From a checkpoint of a small transformer trained on Wikipedia.
Size: width 384, MLP 1024 SwiGLU, vocabulary 5634.
Architecture: RMSNorm before each block, learned and rotary positions, biases on query, key and value.
Training: a variant of Adam for these matrices, 5893 steps.
Each number is 50 + 10 x the weight over its row's rms, rounded and kept within 0 to 99. Layers, rows and columns count from 0. The size before them is the row's rms in percent of the matrix's.

# layer 10 attention output (transposed), 384x384, rms 0.0318, rows 1-8,129-136,256-264, columns 288-383
089:50 44 60 46 54 53 35 40 50 37 45 63 40 42 44 71 46 37 37 44 42 49 50 42 56 45 45 58 49 69 47 50 57 55 43 61 43 36 48 50 60 65 42 58 40 50 52 48 36 51 51 49 34 60 40 44 62 56 46 66 72 57 48 60 74 62 58 48 56 62 40 53 47 61 46 51 35 44 59 63 59 55 55 44 63 59 67 33 42 42 50 59 53 57 33 48
098:40 46 47 50 40 67 44 60 54 53 48 56 37 53 58 71 55 52 50 54 41 50 60 42 50 52 66 43 59 55 40 47 54 38 77 63 53 39 57 65 52 39 54 58 42 58 62 56 35 38 33 53 62 55 60 56 43 61 48 47 44 60 73 66 43 70 44 51 47 48 46 47 41 44 58 49 57 56 57 65 47 50 59 46 43 49 54 42 65 51 46 58 38 51 53 56
085:47 43 56 59 42 51 36 46 63 37 66 44 50 35 50 49 58 24 59 34 59 54 55 56 64 42 50 60 51 65 39 51 50 58 65 46 43 45 55 50 59 60 48 47 45 45 48 37 48 57 45 68 50 45 29 57 60 65 38 50 62 40 32 40 60 56 38 27 42 44 59 41 61 51 56 44 38 61 52 40 47 59 51 36 59 51 60 43 66 40 61 44 48 34 35 50
091:53 36 53 38 32 53 35 42 50 47 60 47 57 38 40 36 42 49 60 47 43 41 45 54 70 46 60 71 63 50 46 67 49 50 40 48 51 46 51 57 58 69 51 59 31 46 66 47 31 56 37 61 50 38 42 36 36 45 46 47 59 81 52 47 74 69 44 47 57 59 43 56 46 60 44 62 48 56 56 46 59 61 42 49 55 63 54 60 50 55 56 37 42 58 51 53
092:55 54 42 53 56 36 72 60 46 38 65 47 60 50 61 59 51 52 57 53 42 52 64 40 53 41 65 48 44 43 55 44 63 65 49 66 62 50 55 61 31 53 33 59 38 43 61 46 60 44 71 48 52 58 49 39 45 42 67 51 46 38 63 47 61 43 49 66 44 52 41 55 50 54 55 44 38 48 49 67 57 48 43 48 60 53 52 57 44 62 22 72 30 46 46 39
092:58 43 49 57 35 49 48 40 55 60 75 63 52 36 53 43 64 47 59 67 61 45 66 48 46 57 39 32 50 46 40 50 58 54 69 55 50 59 45 59 42 60 43 44 61 44 50 57 25 58 49 60 52 44 61 41 46 45 58 60 53 34 65 54 51 49 39 32 51 71 59 61 62 48 61 65 45 53 48 50 37 68 54 64 52 51 50 35 45 45 48 43 40 57 24 48
096:44 54 39 57 55 55 59 47 59 52 50 42 58 44 57 44 57 36 54 43 35 55 54 74 48 69 40 59 37 66 64 46 48 51 44 45 43 49 63 46 40 39 50 41 42 52 59 32 48 33 23 45 55 47 45 46 67 36 58 54 51 43 59 56 42 57 44 56 61 48 69 42 43 48 55 54 68 43 64 43 28 36 53 49 40 35 45 68 65 61 54 33 54 67 57 44
096:59 59 49 69 37 54 43 29 46 49 41 51 58 57 68 34 39 56 58 46 71 54 31 46 40 52 50 54 45 46 49 52 49 51 62 44 54 46 36 59 36 61 49 51 46 51 63 60 46 44 39 42 53 43 41 52 52 63 50 60 59 56 54 37 51 67 65 40 66 35 60 44 66 53 61 41 44 50 50 36 48 52 50 45 64 50 50 54 54 52 33 56 55 45 47 51
107:35 37 54 57 54 58 29 51 30 46 53 51 47 51 53 61 42 53 58 52 60 56 49 46 76 56 49 39 57 21 56 52 59 47 24 42 51 45 54 56 60 63 51 62 63 47 36 65 41 36 48 47 50 39 42 49 33 58 65 44 35 59 71 37 42 51 42 49 65 65 46 47 54 65 36 55 64 48 52 59 49 55 63 64 45 54 55 55 41 47 45 51 42 38 69 56
101:26 59 53 42 48 53 68 57 44 50 53 45 54 44 44 54 43 60 41 36 39 52 43 60 58 41 43 49 45 49 65 73 67 29 53 59 54 44 46 53 57 52 42 70 44 53 62 52 44 41 62 45 55 54 63 44 47 30 58 45 52 41 45 46 37 62 39 46 42 68 48 51 36 47 46 65 50 55 38 58 57 66 58 50 72 34 62 55 57 54 41 62 39 52 48 50
101:44 52 39 46 53 48 45 36 49 57 70 55 46 42 49 38 59 53 56 56 49 68 65 66 47 58 45 40 35 61 58 40 37 52 68 38 52 58 51 42 59 61 50 44 51 57 38 45 48 67 62 47 43 41 54 52 47 47 73 59 46 57 49 55 48 37 66 58 44 45 44 40 55 52 52 34 58 57 48 50 52 45 38 41 62 63 67 57 37 52 37 51 36 51 50 70
091:64 54 36 46 47 65 36 47 44 41 55 54 48 44 42 48 55 57 53 38 56 44 48 48 50 47 68 46 55 56 43 46 47 51 46 52 37 60 47 67 49 45 48 42 43 43 45 46 42 43 52 37 49 54 51 63 55 47 33 58 47 71 56 45 56 47 61 36 70 55 40 51 57 47 45 54 49 44 64 63 28 79 54 42 64 59 62 61 36 42 45 57 37 26 31 46
097:40 44 43 60 56 67 61 59 50 36 47 39 45 47 47 62 32 53 46 35 42 30 67 55 53 39 64 66 63 49 34 70 47 54 39 55 49 55 77 62 53 70 39 51 49 58 54 51 36 37 46 51 44 61 53 57 65 62 48 60 51 58 54 55 65 48 62 42 59 55 53 63 54 44 50 34 51 29 37 54 56 58 47 46 48 41 32 68 50 42 55 51 71 62 62 56
098:30 48 47 48 48 54 57 29 37 56 38 47 38 38 33 71 48 51 63 57 53 37 58 35 42 49 58 54 47 47 67 62 62 36 37 37 51 55 39 42 50 50 68 63 50 76 42 39 49 45 37 57 68 44 80 53 39 44 56 61 57 56 45 48 44 52 50 52 47 59 47 51 49 55 42 18 60 37 66 53 47 55 53 57 62 44 39 57 63 56 28 53 51 50 61 52
097:41 64 58 42 52 52 44 48 49 59 49 54 56 64 29 49 54 61 67 45 55 48 54 86 52 56 50 51 47 63 57 51 38 48 47 36 44 54 50 39 54 33 63 38 55 36 47 44 53 37 60 44 54 30 54 51 36 34 47 62 54 59 53 57 61 45 49 52 38 44 57 44 64 58 70 37 59 54 64 69 29 46 48 57 45 55 45 48 49 66 55 70 20 41 57 53
102:47 47 65 55 55 53 50 51 55 52 44 37 40 46 35 38 67 51 42 54 53 60 46 25 53 39 42 42 52 33 38 45 60 21 34 58 50 31 44 59 54 45 55 65 68 53 34 43 46 56 34 52 51 44 64 42 42 47 55 41 69 65 51 37 55 61 50 59 22 45 42 52 39 47 28 41 58 52 53 41 48 59 45 38 64 56 70 40 57 61 52 57 47 46 59 52
111:45 55 42 46 37 41 45 33 46 65 53 50 61 52 44 41 48 52 50 44 49 54 68 56 51 51 39 58 57 40 63 57 55 62 42 65 47 49 54 50 51 41 46 53 58 43 50 61 52 51 44 55 49 54 55 52 44 53 56 55 41 65 59 30 40 42 57 47 44 46 35 52 36 52 56 45 57 46 51 33 41 60 36 54 60 54 42 58 48 30 53 50 52 39 60 42
101:57 44 58 50 54 40 52 59 55 41 56 47 48 49 61 56 46 38 44 54 34 52 41 30 74 38 58 47 47 53 49 60 71 36 73 53 52 47 47 49 60 42 58 48 56 51 59 49 58 59 57 51 61 64 61 48 52 40 51 72 77 40 59 64 63 54 37 59 65 63 57 38 39 37 60 40 39 69 43 53 42 38 52 31 43 24 54 50 53 29 69 53 59 49 43 43
109:32 65 73 48 31 38 59 44 61 40 60 63 58 48 48 53 40 62 50 57 39 50 53 55 44 45 51 40 62 45 52 55 45 43 45 47 46 41 35 59 51 47 65 55 46 53 34 45 50 56 45 49 64 56 66 47 50 63 53 40 40 61 44 56 61 43 44 47 54 53 49 55 43 37 49 28 50 48 67 70 50 58 53 38 50 54 53 55 35 40 57 44 32 54 53 57
108:47 62 58 56 57 45 38 40 61 56 49 62 66 33 63 34 53 23 51 61 43 58 42 46 60 35 50 70 40 54 42 46 68 61 59 31 62 41 37 51 50 32 66 51 48 43 65 27 63 57 46 58 47 48 45 47 41 57 60 49 68 41 36 51 49 41 58 47 46 59 65 63 56 57 53 46 45 52 48 55 52 44 47 55 47 60 65 60 63 54 74 40 59 47 53 47
104:59 47 39 34 41 51 33 41 59 52 66 42 54 50 55 42 61 58 54 37 52 39 51 41 69 48 58 70 60 50 54 54 36 43 40 62 60 59 66 44 41 49 65 45 46 45 29 55 28 46 66 43 42 52 38 42 26 53 52 53 53 60 33 57 53 51 30 42 61 48 46 40 56 50 55 49 63 59 58 44 39 69 65 57 28 38 41 62 33 34 53 38 47 51 54 51
100:65 65 54 66 38 31 49 57 41 44 59 37 46 58 41 50 57 65 44 43 56 63 73 58 51 53 46 58 59 51 53 44 46 41 47 61 39 38 55 43 26 57 51 35 62 39 36 61 54 63 76 56 53 66 51 49 55 46 52 47 61 46 59 64 45 41 52 44 48 49 38 42 66 54 53 47 42 58 70 64 40 53 70 68 43 40 43 78 32 51 39 62 39 47 67 43
107:53 50 55 52 53 49 52 44 41 54 61 47 42 43 55 42 60 46 50 67 55 44 53 27 56 43 53 54 53 57 58 43 60 55 66 63 47 29 40 59 60 51 40 27 60 44 51 59 46 77 59 52 45 54 61 64 43 47 63 41 57 26 43 44 52 56 43 44 43 68 54 40 46 52 57 44 63 52 46 46 45 44 48 49 51 47 47 52 37 46 47 35 52 53 42 48
105:61 63 49 52 45 45 64 52 43 56 44 51 67 29 48 57 35 49 63 41 48 47 42 78 44 51 41 56 42 47 53 36 25 55 45 40 50 59 61 58 76 61 63 73 39 64 55 35 38 51 49 42 33 54 39 56 43 45 54 46 50 49 55 57 31 55 41 46 41 44 58 65 34 52 69 41 45 26 57 59 32 31 52 33 49 49 37 70 54 68 44 42 45 50 55 60
106:47 54 61 44 49 51 52 49 40 44 44 62 62 61 69 46 38 40 56 62 35 62 54 15 58 40 63 64 39 57 40 57 53 37 62 43 48 66 50 49 32 46 57 57 41 57 59 57 60 24 24 68 36 72 41 50 40 49 42 54 57 60 45 57 47 69 59 55 67 58 57 46 53 72 57 46 44 39 50 48 48 51 62 41 51 42 44 40 44 59 52 40 47 56 42 59
# layer 10 attention value, 128x384, rms 0.0307, rows 1-9, columns 288-383
099:33 47 40 43 75 61 37 54 53 59 49 47 39 40 46 50 42 63 53 58 64 65 58 51 55 60 46 42 43 25 53 69 54 43 34 38 36 53 61 57 55 48 42 42 36 66 31 61 40 57 41 48 47 28 51 60 34 54 51 28 31 42 33 55 43 39 52 28 42 31 55 54 51 58 42 50 57 34 64 42 39 45 56 49 58 70 39 48 39 68 49 43 53 36 57 46
102:41 46 46 40 49 47 43 50 46 44 39 53 55 56 52 44 47 44 60 55 64 53 62 61 45 38 53 56 43 49 55 62 60 49 53 56 39 74 49 48 60 31 46 62 41 33 49 57 37 35 66 43 44 47 33 47 54 48 68 60 51 53 44 58 41 65 45 51 45 59 76 57 61 49 54 48 44 44 52 41 20 47 47 51 27 45 56 43 37 46 58 67 47 37 43 47
094:63 50 53 57 52 55 72 49 43 54 40 34 44 51 53 58 50 64 41 55 52 36 74 49 48 52 38 47 50 43 59 35 43 57 42 64 43 62 44 60 42 73 50 45 56 74 31 56 50 57 49 25 69 41 58 41 53 39 62 45 52 64 59 52 44 51 52 64 54 21 33 55 44 50 57 49 50 35 47 47 46 51 47 69 53 35 44 32 49 61 42 66 39 55 56 36
099:35 71 38 49 49 61 71 60 46 45 41 52 43 49 51 54 47 46 48 52 46 62 42 55 39 49 34 38 29 45 47 49 63 67 61 48 37 54 37 52 54 43 37 31 57 67 66 48 58 57 38 49 52 46 37 56 59 55 58 47 50 53 45 23 45 54 61 47 41 52 47 52 37 53 44 41 56 44 60 52 63 50 40 46 55 55 59 64 41 59 39 65 42 50 48 34
096:55 52 48 44 45 78 57 41 67 39 29 65 39 53 64 52 56 53 43 54 63 48 37 41 58 46 45 56 29 51 44 55 29 44 57 43 41 66 45 44 68 40 48 49 58 49 65 57 50 47 49 54 48 57 45 48 51 53 34 56 42 45 45 52 55 54 61 50 65 55 56 43 52 54 37 63 44 45 47 50 58 55 34 50 48 59 56 52 66 53 71 44 64 60 45 40
098:48 45 47 41 52 40 43 66 51 48 43 62 57 53 36 58 49 46 39 43 48 52 45 43 67 60 61 48 47 47 54 53 32 37 56 43 51 75 51 70 51 55 60 69 55 57 42 66 50 42 50 48 46 41 43 56 64 44 19 47 35 53 31 40 44 55 53 48 59 38 68 54 46 56 31 49 49 71 54 56 54 60 53 47 60 57 50 62 54 57 51 68 48 68 50 62
103:48 41 63 49 55 41 44 55 50 31 47 57 54 56 56 60 35 64 54 45 49 53 28 55 55 73 59 66 45 48 65 53 54 49 34 45 58 44 36 38 60 37 54 47 51 35 47 62 67 50 42 71 50 59 41 42 48 45 54 62 51 51 52 45 72 41 53 43 43 51 37 62 53 47 55 54 51 61 44 58 53 47 69 67 58 58 50 45 46 43 37 73 60 53 58 58
106:58 45 47 36 44 37 67 52 65 37 67 50 50 39 30 41 54 36 34 53 48 42 54 45 40 48 46 39 58 41 47 47 65 44 52 49 48 31 60 46 36 48 47 41 59 57 45 59 25 57 53 43 52 38 39 39 47 46 34 43 57 54 63 52 41 40 58 41 27 53 35 61 55 48 36 58 38 52 41 46 69 43 47 38 63 56 48 58 51 47 58 52 43 46 57 56
100:43 52 48 52 57 42 46 66 62 39 58 63 38 59 50 40 42 34 53 58 53 58 58 41 46 55 62 48 49 71 49 51 52 55 59 42 41 52 53 45 43 31 57 57 62 48 71 50 63 48 60 55 52 53 51 55 49 50 59 63 54 44 48 38 66 55 66 60 46 55 41 47 55 43 60 44 63 60 53 40 52 60 61 57 43 58 34 49 56 47 45 48 32 43 48 53